Weights of a small GPT-style language model, trained from scratch on English Wikipedia.
Architecture: no biases in attention or MLP, untied embeddings.
Each number is 500 + 25 x the weight over the matrix's rms, rounded and kept within 0 to 999. Layers, rows and columns count from 0. Numbers have three digits each.

# o: layer 7 attention output (transposed), 384x192, rms 0.0787, rows 270-286, columns 0-191
# v: layer 7 attention value, 384x192, rms 0.0787, rows 271-286, columns 0-191
o270:466520506514503529483459509490494472526496546508511486525528503462480465495508524494434493481536526506454522484528535527474579485509508507455498496475495544518514516552515466547545506505498555507517479520490486516498523497463458484447522481505444533513502513498515486510520433495531516499500545488525504526507431467496487512531484544459519507493478485571490490527533519463477488488492505545511529495452520513450463460507528502510539528511478511511490530500519460516541494475478509526511510497455444478484509535499576482478513531499485465457478542548505494489518496489552576493
v271:483499501490531496522495516488494466516519497515487480496495495498513493512482451523502463514541489482508516509506489512565541514485481486463521482484468528500497487540507490492462489461507528490478497512450449441527498502524493493504480506515501480515506518524507490464506527485471513508493510516469508508537503532470484477438472489514491545496484525479475533492527505525481505526518492511521493528509496546477509556459479520489497496535500481542450504548519498560499501508495539482475464488511482449530469511502492478490504493480532493506531538521541514502500504499527505516
o271:501516494480456513497475472499505487472432474481496500524484510501511499534474488492471497452493520486478495476493508489442464503512506494557441514468513514527457490469506535510530520504499527490485492516511530503443482496526514513539498481484466465456516527486504501516502473513513498493464514517521481469515567482529501482531519493461526499515472519499499485511486471493507519512507503513519498505478494510476503494524499493560491476491513481492562511493485516441528469506472547534508487504519473484470495523505529507488500552506483510441502483487505506504517533474515516465
v272:509498499470477458491477528446518509496512517509446438497508489503479491506501499498544499477483507521475514460505493505539539474505537514499525490470522543475469523465525462526546494463534531463504511481499496480504488497486482538521470540468504505517525476526462529488493510524497522488499498506467481504521451499490474520520552505506520504527548500481524522457495467505502485514499473457485485528523497570508499532466486493549507535492504485488483484541456474503553495466474480523527518528534549528522441497497502481471463432511556501478510560502519558471531556507521495481
o272:488485455509517525519488493464523472512492505498545495468483507481526519494517480511494447474540478491514511565451513503439478458496477475542498519491485504456500494533523523513449492502506504520484537497529475499493488547490555487514471501537448489501474523496508462471487462534529514472488524469535510427504507447522453485538474519478492451489465469563473519561480517533467512468533497509519528479505504477488477531483549500507486513528460482555517506503529496494506504483510516499497465489469467461510482518490506514496497537473450535500425509489548491511469509492498498510
v273:478505498506499504533524496442507499466528474468555476462518518467510472485540509527489536522472486528513486509463484531494519494517503501514465511489564500537455505496465501474522516490532489512457485494523523463524532516512503480480480493477520514530505513513535486463536495515495483486493490542501459456504481514475519481413494475505496527491510526467506528478498526459514504571462466498517496503520436497538533517497465507531532506509482479470519516509508544484465554434546512584504478502514485498484514467494530463487505476508487534469508542501525524487491516482521487523
o273:506536475495517493475496476474476513547483473526545502492448480487483476503486498504450528467482550496493504480469533503505511490468523535547500471511463527506522504495504459523519507533517497478544475511507499533490511493486482546462510488433466470505480507503475483475513469503542546513523499488531555519520519532522458519546536505470567497478495466514488464520523493478514517453513544541492489478488535479452456468541512526496500507491497518536496471491438525506534478532519505486427517491486477472494464537503506475458515538481474490501489514500535439523508508494551545505
v274:489485502486471527543529524515535516521471554502513522496501504518540479503490530500524541502486506516538542535489455510534496520496489504491468469502511536494513504526501472540494589461469545521507474491482496453511499528467537487485485463494466569479493537510520448497504504442495523492502494489463541531551469520506476547470499489504520458495516505443520516499519491490506502494504499495519513504515488525474495526489519522526568495457551506467491479494518481489501493473481492500459444520456503511504508505483452527477502467503518494525482501513471509505509524496517506538
o274:540500520513479524489495476494503507498486503501520502491452499487483568520479473539521463470510472461546457493484496498474452501472490441542490491513490488501497456488525495454501475465496492501487498500472495523541501505523546532528510487513494459456543490460497510497517481501550522503478519489489504521514500504475488457517486474470560517504506493533499507528491509497480498500464538482522477494520546517541507453556530508463458456531511520489507545500500508496509492520493519511491475507495513470555535468536528515552501503441527507485530469530496482531500512480492485485
v275:529527503482543471478466503474499482530477438509495475521515477536451528528483483514510462493507500469496516493478460481526528534479488516531538516537511502453485517543500497495495519457555551504521484530466479475480467492559549481533484533538483490519491494522507525485507475512495481542495498525447495500521496508480468518526540479481495465495500492494534525486514481535467470486545501450473439510476547515451462525456498493545497501518518522543448448520456513484559506490511490488522523561494534479483485502519519515463480486510496487487482484459534547492462525523514494495
o275:518483434482501528512488520490565457485507531531504473485495493469523514511542496486491507497498498497492485566527505508462473470527503484536470548482455525481504515444495537532491502522514518498515535507537482523476488531500544515530465489479474514471488505553523476495488529555502467463510518473462503437455444466537497451507459490456496507511491488509537530538452504507483582492526492490482495528503506505510563540473504516496526549490512472479488528474540514490487513457482539518522481484434494491510470488505529490527540498519511535492481523509538502508512522497488479510
v276:493523497517514457547525472521529514505492484501466496491520499458506532499467498517502494506498510545540470511502507533549482517478526520488538491510495522504488504536517472485506468480541472516460475530515529494520538467511544510478529517516505508532485509493515523515471539490441430514492497481502482520471519519494549481537453523458493476454494539497546502483496535476505468531519441479531488500518550519462543508500496490486525532529493498471542520490497482485482534517504495539493532532487475463529491500549508504490491531487547469492515484472520495502511509480457511576
o276:516490489482508518502481533463514505470535507475519486490480530486547461518554478527499526483489522489504464494520484533475459493486542463492494489483536496492489490467492494501511493505426485468510530501524472479470474496512418543551515524485551487485479463510505454484484489490498544515508499515501529500498529528536488499491518434540504490494502471453478479495472474517496508495489528502509493479486467509530486545497486464517489485486499509544535517493474504512503495503515492456458480468522523473476499524475511455518501512500447520470475512511494478540505500554536477488
v277:500504500480501527525520520466491465514517508481511472526508472502491534516497424497482468489514495471479468513509518504525500496527498524477503495526465516566489558473483503498518475454537539517542490522484498473519447526515496478496460520501487459510523487485457508514511521479560460472485474541446515502542522544543482520496515468517473556509505505496477499472533500488474522510499470517503512537506472517483496528510488468501526511487506554524416489591522492496489493489483518491515463522472480520489494485506507497441502483508481477438532504445505488540448518528508492532
o277:515477456484485478532517452512519521479453517507494484526498494457452495537487487518520477476512534493473473516555512530505513493531514510521475464497536523453497486506557510537517512504520504430459490509502530499472518536473525509456479509472476519484560491525537502516510498484496531452528513505498473467526545458476474474521536512446556479521489501465445502513520478456521510482522517481476541516502501470482500478501518531523470502498541448497500508464481480496558484477500525533511507498519497459487503489468524514506562513524527513534501512502503493552464549495502520476
v278:517517509491536507456499494501499484472487473505496434435493525496431510510452454496465543447485487497515497516512518513476544525505495494517553506519507461536486491531486477452496521505517496500496479501488515437542490513524456423502499555450487524505533503520502491510474490522524455504511503549550484547563556512566510492510479440459495524456505495567491532522530459506504519469490452479464519485489470524513464494486482467544566467486489509531505457537543462468544511504528494497483505560487554499479476482536534447518535563516509487509490488468512460527483506509510567540
o278:515511590446552484506512490529536479502523503473488499494515515549520494502530517470461474512514520479517523550517573525449498509487516541487460462533499529493498529498538504536558516525482554455547481543514510574472481513506507485478458546486482506524539506489483510458510528486502504475554560468483473481507474441475485488507521443514525542540512474442491496506553483502476506510509509546467517514496518492509545545487568513513464546500522503531482506443514512504480502499467506477520499499497461485466478502516480519462515487513509442487450534553546533535499558485476490517
v279:502489500490510451559518465498495504497471515444523495495538466471507474480493460512479520546528505490502459483498511499536525483473529525537529522487479491482518516503507490467499492476511533478510507514497518554504538506484470514485473495479520492526490531548544543435540489505486558513495487531439464505543478503486487482517448502504483438496531508479519512519475503512472534545507521450521496489487510488461541462480472567533479476504471484508492458514455517499511531509503498482506534483502478502527479483463512475510487525536510516482508557491495489524516556487504536554
o279:512494488502529500527482503501503449487518456510484501468496515519499512537505513516498519457492536506498510527464483536513488498458498482528480516516480489514518467501503505564550511486517467495511478484553488471467449482503520526506546524511530525530468478498471444478458454521516479487501495500562530456440538528487510509510501468473529553498495509551524496509484447469519506473490516499504497524497492503517485502482473460498499532509498505463508481534547506486543442519530518504463446493518510507507506548535491502472552523471472452553491509492502459461500517498492505471
v280:498513501509507503454492526460497481503486481492492507480502506481551485449517531517527487540547486459545524514481520514503481493523511498494487506501501516477507511523501507519514472538464476548459498483548529441497542481489548502520521517533487501524523530524514452527493544515469491505506520487482494512517482522509515504468475477518511497500510525524497506497495479500544555496513538521576460492443502512478506541511497448459465485478501518524459514518538498515512481507524504497473485520481490458458512520515543511483455498524475553526500486541529501486509459477553532504
o280:528533575573461530495475469488504505518508522504485500471497522512484523477481504501480511466461494539460470466478501501481494518481474531488477485503505551551490504476504503501480480492476503483535527532466460545465471503517473536505511501488515486468477485470543540498530488500540466518459497526466484503477511512506468502517486523468463470491486525445503484475496530536505498533551508520501504483518481455506495483505478478519488477505565500477546494489485543470509448538466470538469526509513513491534480507511454469513504506528491492482529493479478503495494503465463505501
v281:466494503484478493501510467468511513437570471496495495481524546491497484428488564496512495479467492504482528494468512488517537490546472500507502548481562508495491515487489453452543542487460463461500492480526500513492505514516442499529483507450522482531486510521517517478515498518471494474502492486475489486469472473481512506517495472488534505516531486528507562460506504491546507503454474487505529499448478501511517533482515469521484517481548508458494506488474525484569490431492515550513497502562522498506491438526450484518507480513528510490460563496494505479494543483490511490
o281:484469515512526502477517480502517495553485499506545505459488507531506521497531483538509528484506517538540495555472515503435513486470452455527484487559490507488502494531536479507445475524533484523509515496493484500519504500493529527489523477501454480492476544549490466480505504542542520524485545485533487494509489505477472518509551548530516469515491440492492508520522516522485515469501472522487461523523550460499456475555505477505551516471492499540486461492538532518490504553527499466493498494504448488441492493489474507454453474465456490495464476482511483505539468502479528502
v282:475497504512511507536504466469488492474531502488514520450495488537557453497457475492495548516504516488553440499520560502457477484509484513554462499482505452513507480542479511481484536506518468489462507518547508519454506493468512482482534497497526507503465557516559502480517556525487511476493476518499522506519501479480476508469483501484487554463465475548488472533486496494515446486501506483542476498485490486501552502523526499476528432490493489498473553513519518547416501485500502481481506498483454487534507517544497495511490518545543536519494493504526459480521482514493549549
o282:496535517492514509467464511535495522481485512500445491546536490515487497520498537485491482512454531530484525471468467553531479514428488536486533458493479526545524508487480508513532495482492546502533440481485458508534491487513475545481545514448493463541542496534472476510499455453506478530488524511496519555490485509464558526457517517505508497546528492502494500468489481511528471506510520511494504480493526502495480456497505503536505474488526513493521525496489494444559474528517495552467523480543520495480508521476507482479529487479410474498519468493474493478555500473514459502
v283:458489514520499467488513504534517501535500549488445469460475498498506525512456537507528570505535502549449425534521511502470527530492531533526499496491459466501494542490514492506485531504500529505467513531503468538484521525465530472506514531478520473485486483460483503529459506491456484475505501516549496460489507544450493468485441513467494452505501519520514504510484567453558490500519516475465490495563461560488535435488489541506502472495494438483519533469482506501443521537545500524467517481486515521511517536486513502487483490475486481508504489501508514461527500514477492497
o283:535502501488526511474493543512467489454495471481475479530567525517507473480495501492476474492512529522495539518479491466470511489467526453449521548522503512509483479501517537514513488467493491502473516488512501485512534499495459506513479528537528501567501476487515509516526528470491557518548524525514563589508512516546520526512480426515500527481491513530498463506500445506488452528507515487555489486466529492507511512476515486482501494561470546534528530522514494513541487486514495494478466492422499493503488523463514461518519502502482536464501493488534475452519537524555480531
v284:525493499469501556571512452508522479476498500501536534503485532507505511471548481497455505485486498492531526492569517532458475477502462459513503454516507506535531471547485504475447523492475535535505472469470493534488463515483457497480508481495466544506507526472488497547475464458536470504505513555506501488478514447508480515459523519484516505491491493534514517529512496547486485465477557508506478481492511476507479505473517518477503541475564471500480487484517523501508492501471524475484513535478457513492537488535501525532496513509455480521467532493496442514499502490459525504
o284:506449534481521490458570484517479516523492467481478495484493486468465470516487501469485487527496473458493514511502489469488486493487503508505496479557495463528522435482487445505570486467487511485505511473515538480508526478507541514466512497494502473509556505494511540506517541518463466527487483507481506505546532517458507489509545514517503517500517511484513525505464537489520499516476504513460470512509503526521539467528465517481493496486532494483469494477487529490467559485519512545500527508574522520473502448501528504485503479527487475530548449515489525569518487502477420481
v285:467503494521533475495504539495496518541473517553521550495453448529489498461521489487497545492532511488493524477464547509520456509523476490476504479517490542458552480508548516523468481514454486492522531513560527523502485527543511470485530470515479539466489502473465467483469533474563524524491502424500521505495498477485526525520496518479517529513515468471528465463498514513488508446494508518522521505531503475479505498504531474449505579530545582520479490482492433527520504536438484456457489469490501497484471476535480536519489503517490489501538455485459482491470466522546513518
o285:504497439508440518567516479485536475439542521479505481491465492473529553520502516531507440558472473477508460518554467476535509493484482494464498469501560463508474512522513505445496455504478512508490470491472521506494517516440546497542527460509553502494512497506507541521458473538495479502494486520461466519486488506466507526459519534544489463514504515450491512465482510532493505515497525496512473500523501475532471487495463547513533500464508487496537516506450471471513544462489487509547518525491511532539563486528500495536502509510547484491487488477468482479478497521474448496
v286:519499499526498476512490502465496452448520510541517532459517509497538434455532516438532500484532509503480516457456536490506498493472500533496495435462526544487484500483527465501553486512540498516461482493510483494457527500465506489484479482530495484500495556495522472448504547498476564503517465458525498474514491530478504506540516571465516536471517474461535516516511513508462524504477468517490529563476476445477493504544472524516507507506517494517484453500521464535490501440496501490519458490504501507526515508497527537475532479505507534498512500488533492516500541508512510488
o286:531540486463507506519506471491495502514509484531489462518475478451462514567470480536496461533521500494475522506487451478521503446506478507529530510463517484508529499491492505485462470533494526483565487532421503547489496498546477524484537506507484519460446459514487469507520498510534504500465511480522480491521459443478488576484539510482490450498466478533477501536470459502518505466501515510518517498532495535503481472548484522533529459517482494522510521537469490441512474474496579475465517515506494521533506530552458483494478475495471493487481523502496483485542497489516499458